config = dict(
    n_layer=10,
    d_model=576,
    n_head=9,
    n_kv_head=9,
    head_dim=64,
    d_mlp=2304,
    vocab_size=8192,
    activation='gelu',
    norm='layernorm',
    norm_place='pre',
    norm_eps=1e-06,
    positions='rope',
    rope_base=524.0,
    rope_fraction=1.0,
    qk_norm=True,
    attn_scale=0.181,
    bias='none',
    tie_embeddings='early',
    parallel_block=False,
    extras=['local attention windows', 'gated attention', 'exclusive self-attention', 'an embedding shortcut', 'capped logits'],
    init='uniform',
    init_std_qkv=0.024,
    init_std_o=0.0,
    init_std_up=0.024,
    init_std_down=0.0,
    optimizer='adamw',
    lr=0.00116,
    lr_mult_up=0.681,
    beta1=0.95,
    beta2=0.95,
    lr_head=0.0114,
    warmup_steps=216,
    schedule='wsd',
    decay_fraction=0.82,
    decay_shape='linear',
    final_lr_fraction=0.0,
    batch_tokens=131072,
    seq_len=768,
    doc_mask=True,
    train_tokens=1039000000,
    steps=7927,
    dataset='wikipedia_en',
)
Each number is 200 + 20 x the weight over the matrix's rms, rounded and kept within 0 to 999. Layers, rows and columns count from 0.

# layer 5 MLP up, 2304x576, rms 0.0348, rows 1261-1283, columns 0-143
178,210,195,201,169,224,208,224,231,192,185,218,192,170,207,204,199,193,207,211,225,167,184,171,181,161,199,207,184,220,237,223,201,182,192,196,207,219,226,251,188,191,230,212,196,214,228,159,241,194,188,194,207,199,197,179,217,201,167,231,201,181,196,182,187,242,192,183,154,220,190,178,234,231,155,179,196,198,172,234,181,201,190,181,209,187,188,219,221,209,207,165,159,185,163,226,200,216,177,218,188,210,229,202,166,212,219,231,202,239,178,177,184,235,236,207,149,209,219,199,216,252,204,197,194,179,220,197,230,180,219,193,166,213,187,199,200,185,195,210,132,206,211,198
183,175,200,199,153,221,202,216,182,259,189,159,197,183,197,200,180,189,195,213,172,169,173,207,176,229,210,218,183,163,192,245,220,177,185,195,220,188,204,234,219,217,201,198,204,176,217,166,210,162,197,189,191,204,251,205,204,185,221,209,224,195,161,227,187,201,205,194,173,179,210,220,197,191,229,191,196,214,196,205,169,214,210,224,185,208,225,224,202,188,135,244,234,233,222,153,214,242,191,195,220,237,203,210,250,221,185,214,175,193,186,214,157,184,222,197,213,204,189,213,176,161,220,189,193,206,172,224,179,202,222,229,213,197,221,208,197,184,167,217,228,202,222,169
185,189,158,190,221,178,216,242,181,216,217,191,183,147,222,216,210,179,225,200,201,212,163,202,179,190,211,197,219,195,205,215,252,193,198,209,196,163,179,178,210,201,188,185,198,166,233,199,189,190,217,178,180,197,216,187,201,196,180,210,223,187,156,217,183,197,163,216,199,188,197,187,212,191,203,188,191,178,185,185,204,210,218,221,179,213,196,177,219,194,193,197,191,269,190,223,168,189,204,211,190,224,197,180,214,198,198,169,196,186,196,209,201,214,171,263,189,217,203,198,213,204,191,210,203,180,179,225,211,194,200,227,169,220,189,169,192,207,184,154,205,200,202,180
159,189,241,187,189,255,216,211,203,193,207,173,219,203,185,196,200,190,185,238,190,194,215,187,216,223,207,219,214,207,203,205,198,167,228,237,232,183,198,198,201,185,263,182,230,205,170,170,205,195,180,170,209,185,200,178,216,218,206,202,206,203,199,177,198,202,210,216,193,219,183,192,227,179,190,221,197,234,199,192,216,208,182,204,228,241,235,165,231,193,178,186,195,198,190,214,228,191,211,244,195,230,199,198,184,177,212,225,223,226,205,196,202,206,225,178,154,160,176,199,211,199,216,208,184,182,208,200,249,232,195,202,211,213,191,207,183,164,163,172,177,206,192,196
202,226,174,184,239,190,195,214,193,182,179,232,176,212,233,179,203,211,202,197,206,214,220,208,194,192,223,202,188,190,219,175,227,238,228,201,246,222,162,206,204,223,254,191,214,235,231,178,215,163,199,195,196,187,206,251,229,195,204,163,180,207,215,175,211,177,208,190,192,185,201,204,190,208,197,199,157,205,249,229,200,189,210,205,239,236,216,216,198,208,234,216,188,207,235,200,208,230,211,197,229,185,186,246,168,182,205,199,210,220,189,209,204,213,196,214,197,175,176,169,232,175,197,198,205,222,164,202,217,208,183,217,190,202,193,212,241,209,225,197,184,211,194,201
207,189,197,188,232,209,201,200,183,217,219,182,230,191,207,191,221,166,216,213,203,172,199,211,182,171,196,180,183,186,237,249,207,167,213,219,216,192,211,201,204,216,214,191,187,183,255,205,203,173,207,167,239,173,242,204,196,195,225,139,226,139,179,218,208,184,201,175,199,196,224,166,265,211,213,230,191,181,163,218,229,191,207,201,185,200,264,180,191,177,210,186,203,218,207,210,233,208,160,226,199,219,202,204,188,217,221,215,209,204,199,230,205,192,177,195,191,178,225,231,190,192,191,215,202,176,193,180,208,210,185,219,190,229,162,174,186,142,188,189,171,174,221,182
199,233,211,210,220,203,172,223,173,228,225,194,225,189,172,214,225,199,219,188,180,231,204,199,177,214,182,176,157,194,177,221,212,192,187,201,205,220,205,199,199,197,189,166,175,202,229,233,202,195,193,194,211,219,205,226,176,184,174,204,250,216,196,211,210,203,244,209,170,183,196,210,185,163,203,214,143,196,208,184,212,201,205,216,184,219,176,192,206,189,182,197,193,194,221,196,216,184,211,201,194,222,183,212,247,174,248,210,205,202,181,197,205,224,224,246,188,192,194,166,176,239,192,197,201,180,221,185,174,225,227,194,198,200,230,212,208,183,179,200,172,240,198,199
154,205,210,211,211,192,239,181,214,261,211,185,181,201,185,202,210,178,213,233,202,217,219,192,222,182,197,201,211,184,220,216,250,206,236,197,176,186,249,216,197,203,190,232,213,206,225,163,219,183,177,225,221,209,198,203,205,209,204,198,198,204,174,217,196,207,202,198,170,200,159,208,215,203,179,220,236,204,222,182,205,233,215,184,206,197,195,197,209,180,206,204,214,191,188,191,238,189,231,167,211,200,214,166,189,182,229,222,166,238,203,217,207,208,214,203,170,177,214,208,220,167,246,205,195,216,215,195,201,145,201,218,210,199,223,213,204,212,207,188,222,211,163,174
151,206,180,169,210,215,164,185,184,175,210,220,186,195,198,208,170,188,204,206,201,212,177,194,158,170,222,227,179,204,218,201,195,199,219,187,222,240,184,183,191,182,190,199,189,202,190,188,173,188,192,211,197,188,207,226,222,181,198,147,196,146,185,190,222,214,211,218,160,185,194,181,217,168,194,199,206,189,203,188,211,188,191,162,193,180,211,211,198,187,198,255,190,162,205,189,204,228,231,209,176,228,194,205,214,186,226,191,191,224,235,216,162,255,220,221,189,226,213,178,224,198,203,229,190,190,199,205,207,215,205,201,192,207,179,205,189,167,168,182,200,188,203,176
180,206,192,213,154,195,185,207,201,204,182,224,234,206,152,216,203,206,205,178,200,224,242,202,194,198,222,232,199,199,189,233,216,196,222,208,208,214,165,219,226,220,254,188,222,205,201,194,212,201,196,163,191,212,214,211,185,203,178,198,200,209,228,179,211,203,212,241,231,188,196,219,192,199,198,213,197,180,246,200,204,172,224,184,228,219,204,212,187,182,204,218,188,174,187,189,195,195,197,217,173,215,186,180,220,193,206,228,225,184,192,202,173,218,194,173,200,155,227,200,192,150,214,211,156,220,191,191,200,162,203,248,196,185,185,198,215,169,192,212,195,192,204,190
208,212,208,223,216,247,160,201,236,195,227,196,219,197,200,210,172,192,197,212,169,210,209,202,209,220,202,210,196,223,224,196,231,211,216,204,177,186,179,201,209,193,206,233,222,220,218,221,185,220,162,202,208,203,177,237,213,210,241,225,192,201,196,231,201,179,198,221,198,172,205,166,212,181,218,214,202,217,189,226,148,154,230,243,193,228,206,173,209,208,158,188,209,178,198,215,211,215,187,188,201,237,231,177,203,203,185,185,194,198,205,213,213,188,197,230,186,190,189,213,208,181,202,203,195,224,188,195,196,199,172,211,179,194,229,178,197,218,216,175,197,186,179,202
199,193,197,203,176,208,219,210,218,216,201,173,193,213,222,193,207,186,192,220,237,187,154,233,196,231,208,202,189,186,185,177,210,215,186,199,183,219,175,274,176,229,190,171,183,212,190,213,201,194,187,188,209,221,182,242,208,183,238,171,195,173,211,200,180,232,209,235,183,192,173,165,198,241,220,201,195,184,214,193,207,192,237,160,231,189,227,199,209,175,180,207,189,166,217,221,192,209,193,203,198,204,183,222,199,180,201,248,206,202,220,206,230,217,200,188,189,186,249,209,186,256,209,208,191,225,225,201,218,183,203,212,198,176,216,157,213,201,217,216,171,183,182,194
192,214,162,213,181,210,185,218,185,237,188,183,244,196,164,212,172,207,170,219,182,231,181,207,210,208,211,222,211,197,176,228,147,224,190,213,224,175,215,233,228,211,219,226,161,187,193,190,202,182,214,214,222,207,220,209,211,194,196,237,215,203,180,222,224,205,203,212,201,163,187,214,184,177,196,205,216,223,214,200,218,210,200,209,219,215,207,197,192,195,169,210,150,233,208,169,203,210,181,197,221,248,213,175,221,212,204,215,204,193,165,222,189,206,227,231,199,229,190,205,199,190,221,182,175,202,202,177,206,214,156,216,208,190,182,177,224,204,187,189,204,190,209,170
212,195,182,200,193,217,209,210,233,232,207,199,186,170,195,194,216,191,187,209,201,210,222,221,179,163,194,196,190,188,202,178,224,167,171,198,209,201,174,228,207,179,191,196,194,198,207,164,196,149,186,198,185,216,175,195,221,213,233,200,225,196,226,194,230,181,226,188,169,199,226,183,222,195,155,195,205,209,213,198,178,181,204,192,230,219,226,226,200,176,183,180,202,224,185,165,231,223,215,217,184,226,211,189,204,213,182,217,170,213,190,191,184,212,218,209,202,186,200,173,188,200,185,182,165,199,188,209,219,171,177,182,190,200,205,184,179,195,190,199,224,198,169,211
214,234,188,183,188,236,213,224,189,232,209,198,189,207,199,215,179,196,180,196,199,181,215,182,179,215,210,201,196,207,192,186,185,174,239,234,217,191,205,180,216,179,222,187,169,205,237,202,206,181,227,209,225,215,219,219,228,202,199,201,243,163,180,216,197,167,215,169,182,140,209,170,215,230,217,224,218,199,219,167,212,203,211,173,202,180,204,205,213,206,199,220,198,211,231,196,177,225,201,210,246,235,167,216,209,220,198,196,223,192,215,195,224,221,185,175,204,221,190,156,222,213,187,213,197,209,192,187,209,214,201,197,179,219,226,192,217,188,188,192,217,203,214,182
174,192,233,195,200,201,198,203,213,172,221,232,194,192,224,189,186,200,199,173,235,220,242,242,181,167,200,209,167,221,243,193,193,180,173,236,170,201,164,171,216,252,231,172,206,190,235,231,210,194,185,203,242,172,159,220,206,213,240,186,206,184,179,191,221,170,216,185,173,187,195,175,223,198,192,199,194,210,210,187,201,196,203,183,183,218,192,206,176,231,182,201,220,196,234,197,213,191,195,186,189,187,195,190,211,184,177,211,167,219,190,183,183,203,175,203,219,185,222,238,212,192,179,221,204,213,211,243,189,173,221,232,182,194,165,154,210,174,227,174,189,179,165,213
193,207,198,225,178,244,220,196,212,226,202,187,193,215,194,214,207,160,189,213,230,184,225,217,236,209,221,215,211,242,185,222,215,246,195,220,192,181,185,187,198,199,197,172,206,191,216,194,223,200,185,211,190,210,207,174,203,150,231,200,188,200,213,180,249,244,203,208,150,206,181,187,180,197,176,198,227,154,182,197,197,207,229,163,188,203,193,139,240,199,170,212,163,210,226,196,213,190,230,176,206,185,194,207,182,206,194,179,172,217,194,211,174,207,236,200,179,200,203,211,175,243,211,213,194,194,217,255,215,214,179,193,148,237,182,203,172,211,192,219,169,206,164,180
179,196,244,200,204,217,191,194,166,164,185,224,191,179,197,206,180,194,178,220,229,209,227,163,191,186,205,218,164,197,221,165,219,173,218,207,214,246,192,196,189,211,217,209,212,185,209,155,217,180,210,165,225,178,225,200,201,193,173,176,200,186,196,203,199,190,221,174,170,194,189,197,194,219,165,189,214,184,212,207,175,236,225,207,210,202,242,195,182,183,205,191,186,164,198,209,190,197,187,213,227,195,233,230,178,211,215,197,205,217,212,198,204,204,197,184,210,166,240,190,235,197,165,223,181,181,196,189,196,177,175,195,173,218,199,206,234,190,220,153,185,216,175,192
171,225,201,165,202,202,220,197,201,213,211,211,193,195,165,194,181,182,243,205,216,172,245,257,221,199,193,205,170,189,189,215,205,207,172,211,203,229,177,221,182,170,159,206,228,196,198,213,225,214,205,147,203,203,256,193,205,166,184,173,222,183,208,156,216,210,179,162,162,189,183,161,219,209,200,196,186,156,210,191,214,217,199,196,231,175,193,192,244,169,209,246,203,190,214,196,249,228,217,180,205,219,207,158,216,186,214,195,179,206,193,250,199,203,210,168,185,194,194,172,208,194,199,233,208,209,237,216,220,174,148,162,203,199,207,192,183,203,173,226,184,207,206,209
197,218,210,189,204,205,199,242,187,199,219,198,243,217,193,208,235,165,182,201,249,198,199,214,221,204,189,197,182,179,192,175,189,194,163,170,220,191,177,229,203,186,189,177,163,174,217,197,229,167,142,163,210,215,231,175,201,170,181,175,219,163,206,180,224,180,222,161,203,198,188,194,174,148,204,188,197,218,221,211,196,199,204,222,203,199,220,188,219,195,212,175,175,182,201,193,186,226,226,218,194,220,203,205,218,193,221,200,221,215,188,236,170,206,232,193,214,206,206,223,219,182,212,239,205,151,229,232,219,202,200,173,190,200,216,208,194,187,192,166,192,164,176,185
190,222,176,200,191,176,177,182,194,240,217,208,252,209,195,224,221,146,184,205,203,185,207,225,219,226,215,188,168,184,210,174,249,194,165,179,175,190,213,209,203,200,200,204,208,209,189,195,178,176,189,173,223,208,242,219,175,194,201,206,203,193,217,173,200,192,215,211,217,217,199,196,171,211,194,200,197,202,193,183,218,213,193,197,204,240,176,223,205,195,184,205,213,210,198,184,185,200,183,214,213,193,173,195,227,187,221,210,229,234,208,202,183,219,191,193,178,193,163,193,191,193,195,185,218,205,214,182,205,165,203,200,189,169,187,216,213,212,200,155,207,189,202,179
217,176,194,228,216,197,198,202,212,205,198,196,165,219,206,183,191,195,182,178,195,211,269,206,249,197,213,223,187,177,182,193,207,223,202,191,197,203,191,222,204,239,211,166,215,215,212,172,207,209,202,217,233,196,215,187,203,213,207,213,174,176,195,183,180,207,190,221,188,212,150,185,186,208,223,208,191,201,209,222,229,172,188,170,214,213,180,223,210,214,195,203,198,183,198,212,174,222,220,192,188,199,203,187,197,207,225,171,208,219,187,262,201,234,174,226,207,188,207,187,228,233,232,217,187,230,202,207,193,228,192,216,189,241,224,186,207,209,181,208,179,200,173,192
201,217,210,178,171,208,200,197,171,207,208,204,216,197,209,187,194,200,208,180,201,173,224,217,232,156,209,201,205,230,233,239,218,205,232,214,219,189,194,200,174,216,206,211,165,192,208,220,213,213,217,218,237,210,220,187,223,201,177,189,211,191,173,210,186,156,243,204,190,173,219,169,168,179,202,183,220,223,190,195,194,236,242,191,219,185,206,195,167,211,192,215,219,172,238,166,227,228,195,201,205,172,184,238,166,224,198,156,188,205,140,231,213,192,195,241,196,185,165,182,225,182,177,203,195,249,198,202,191,190,220,216,198,188,214,185,179,181,218,208,189,195,211,148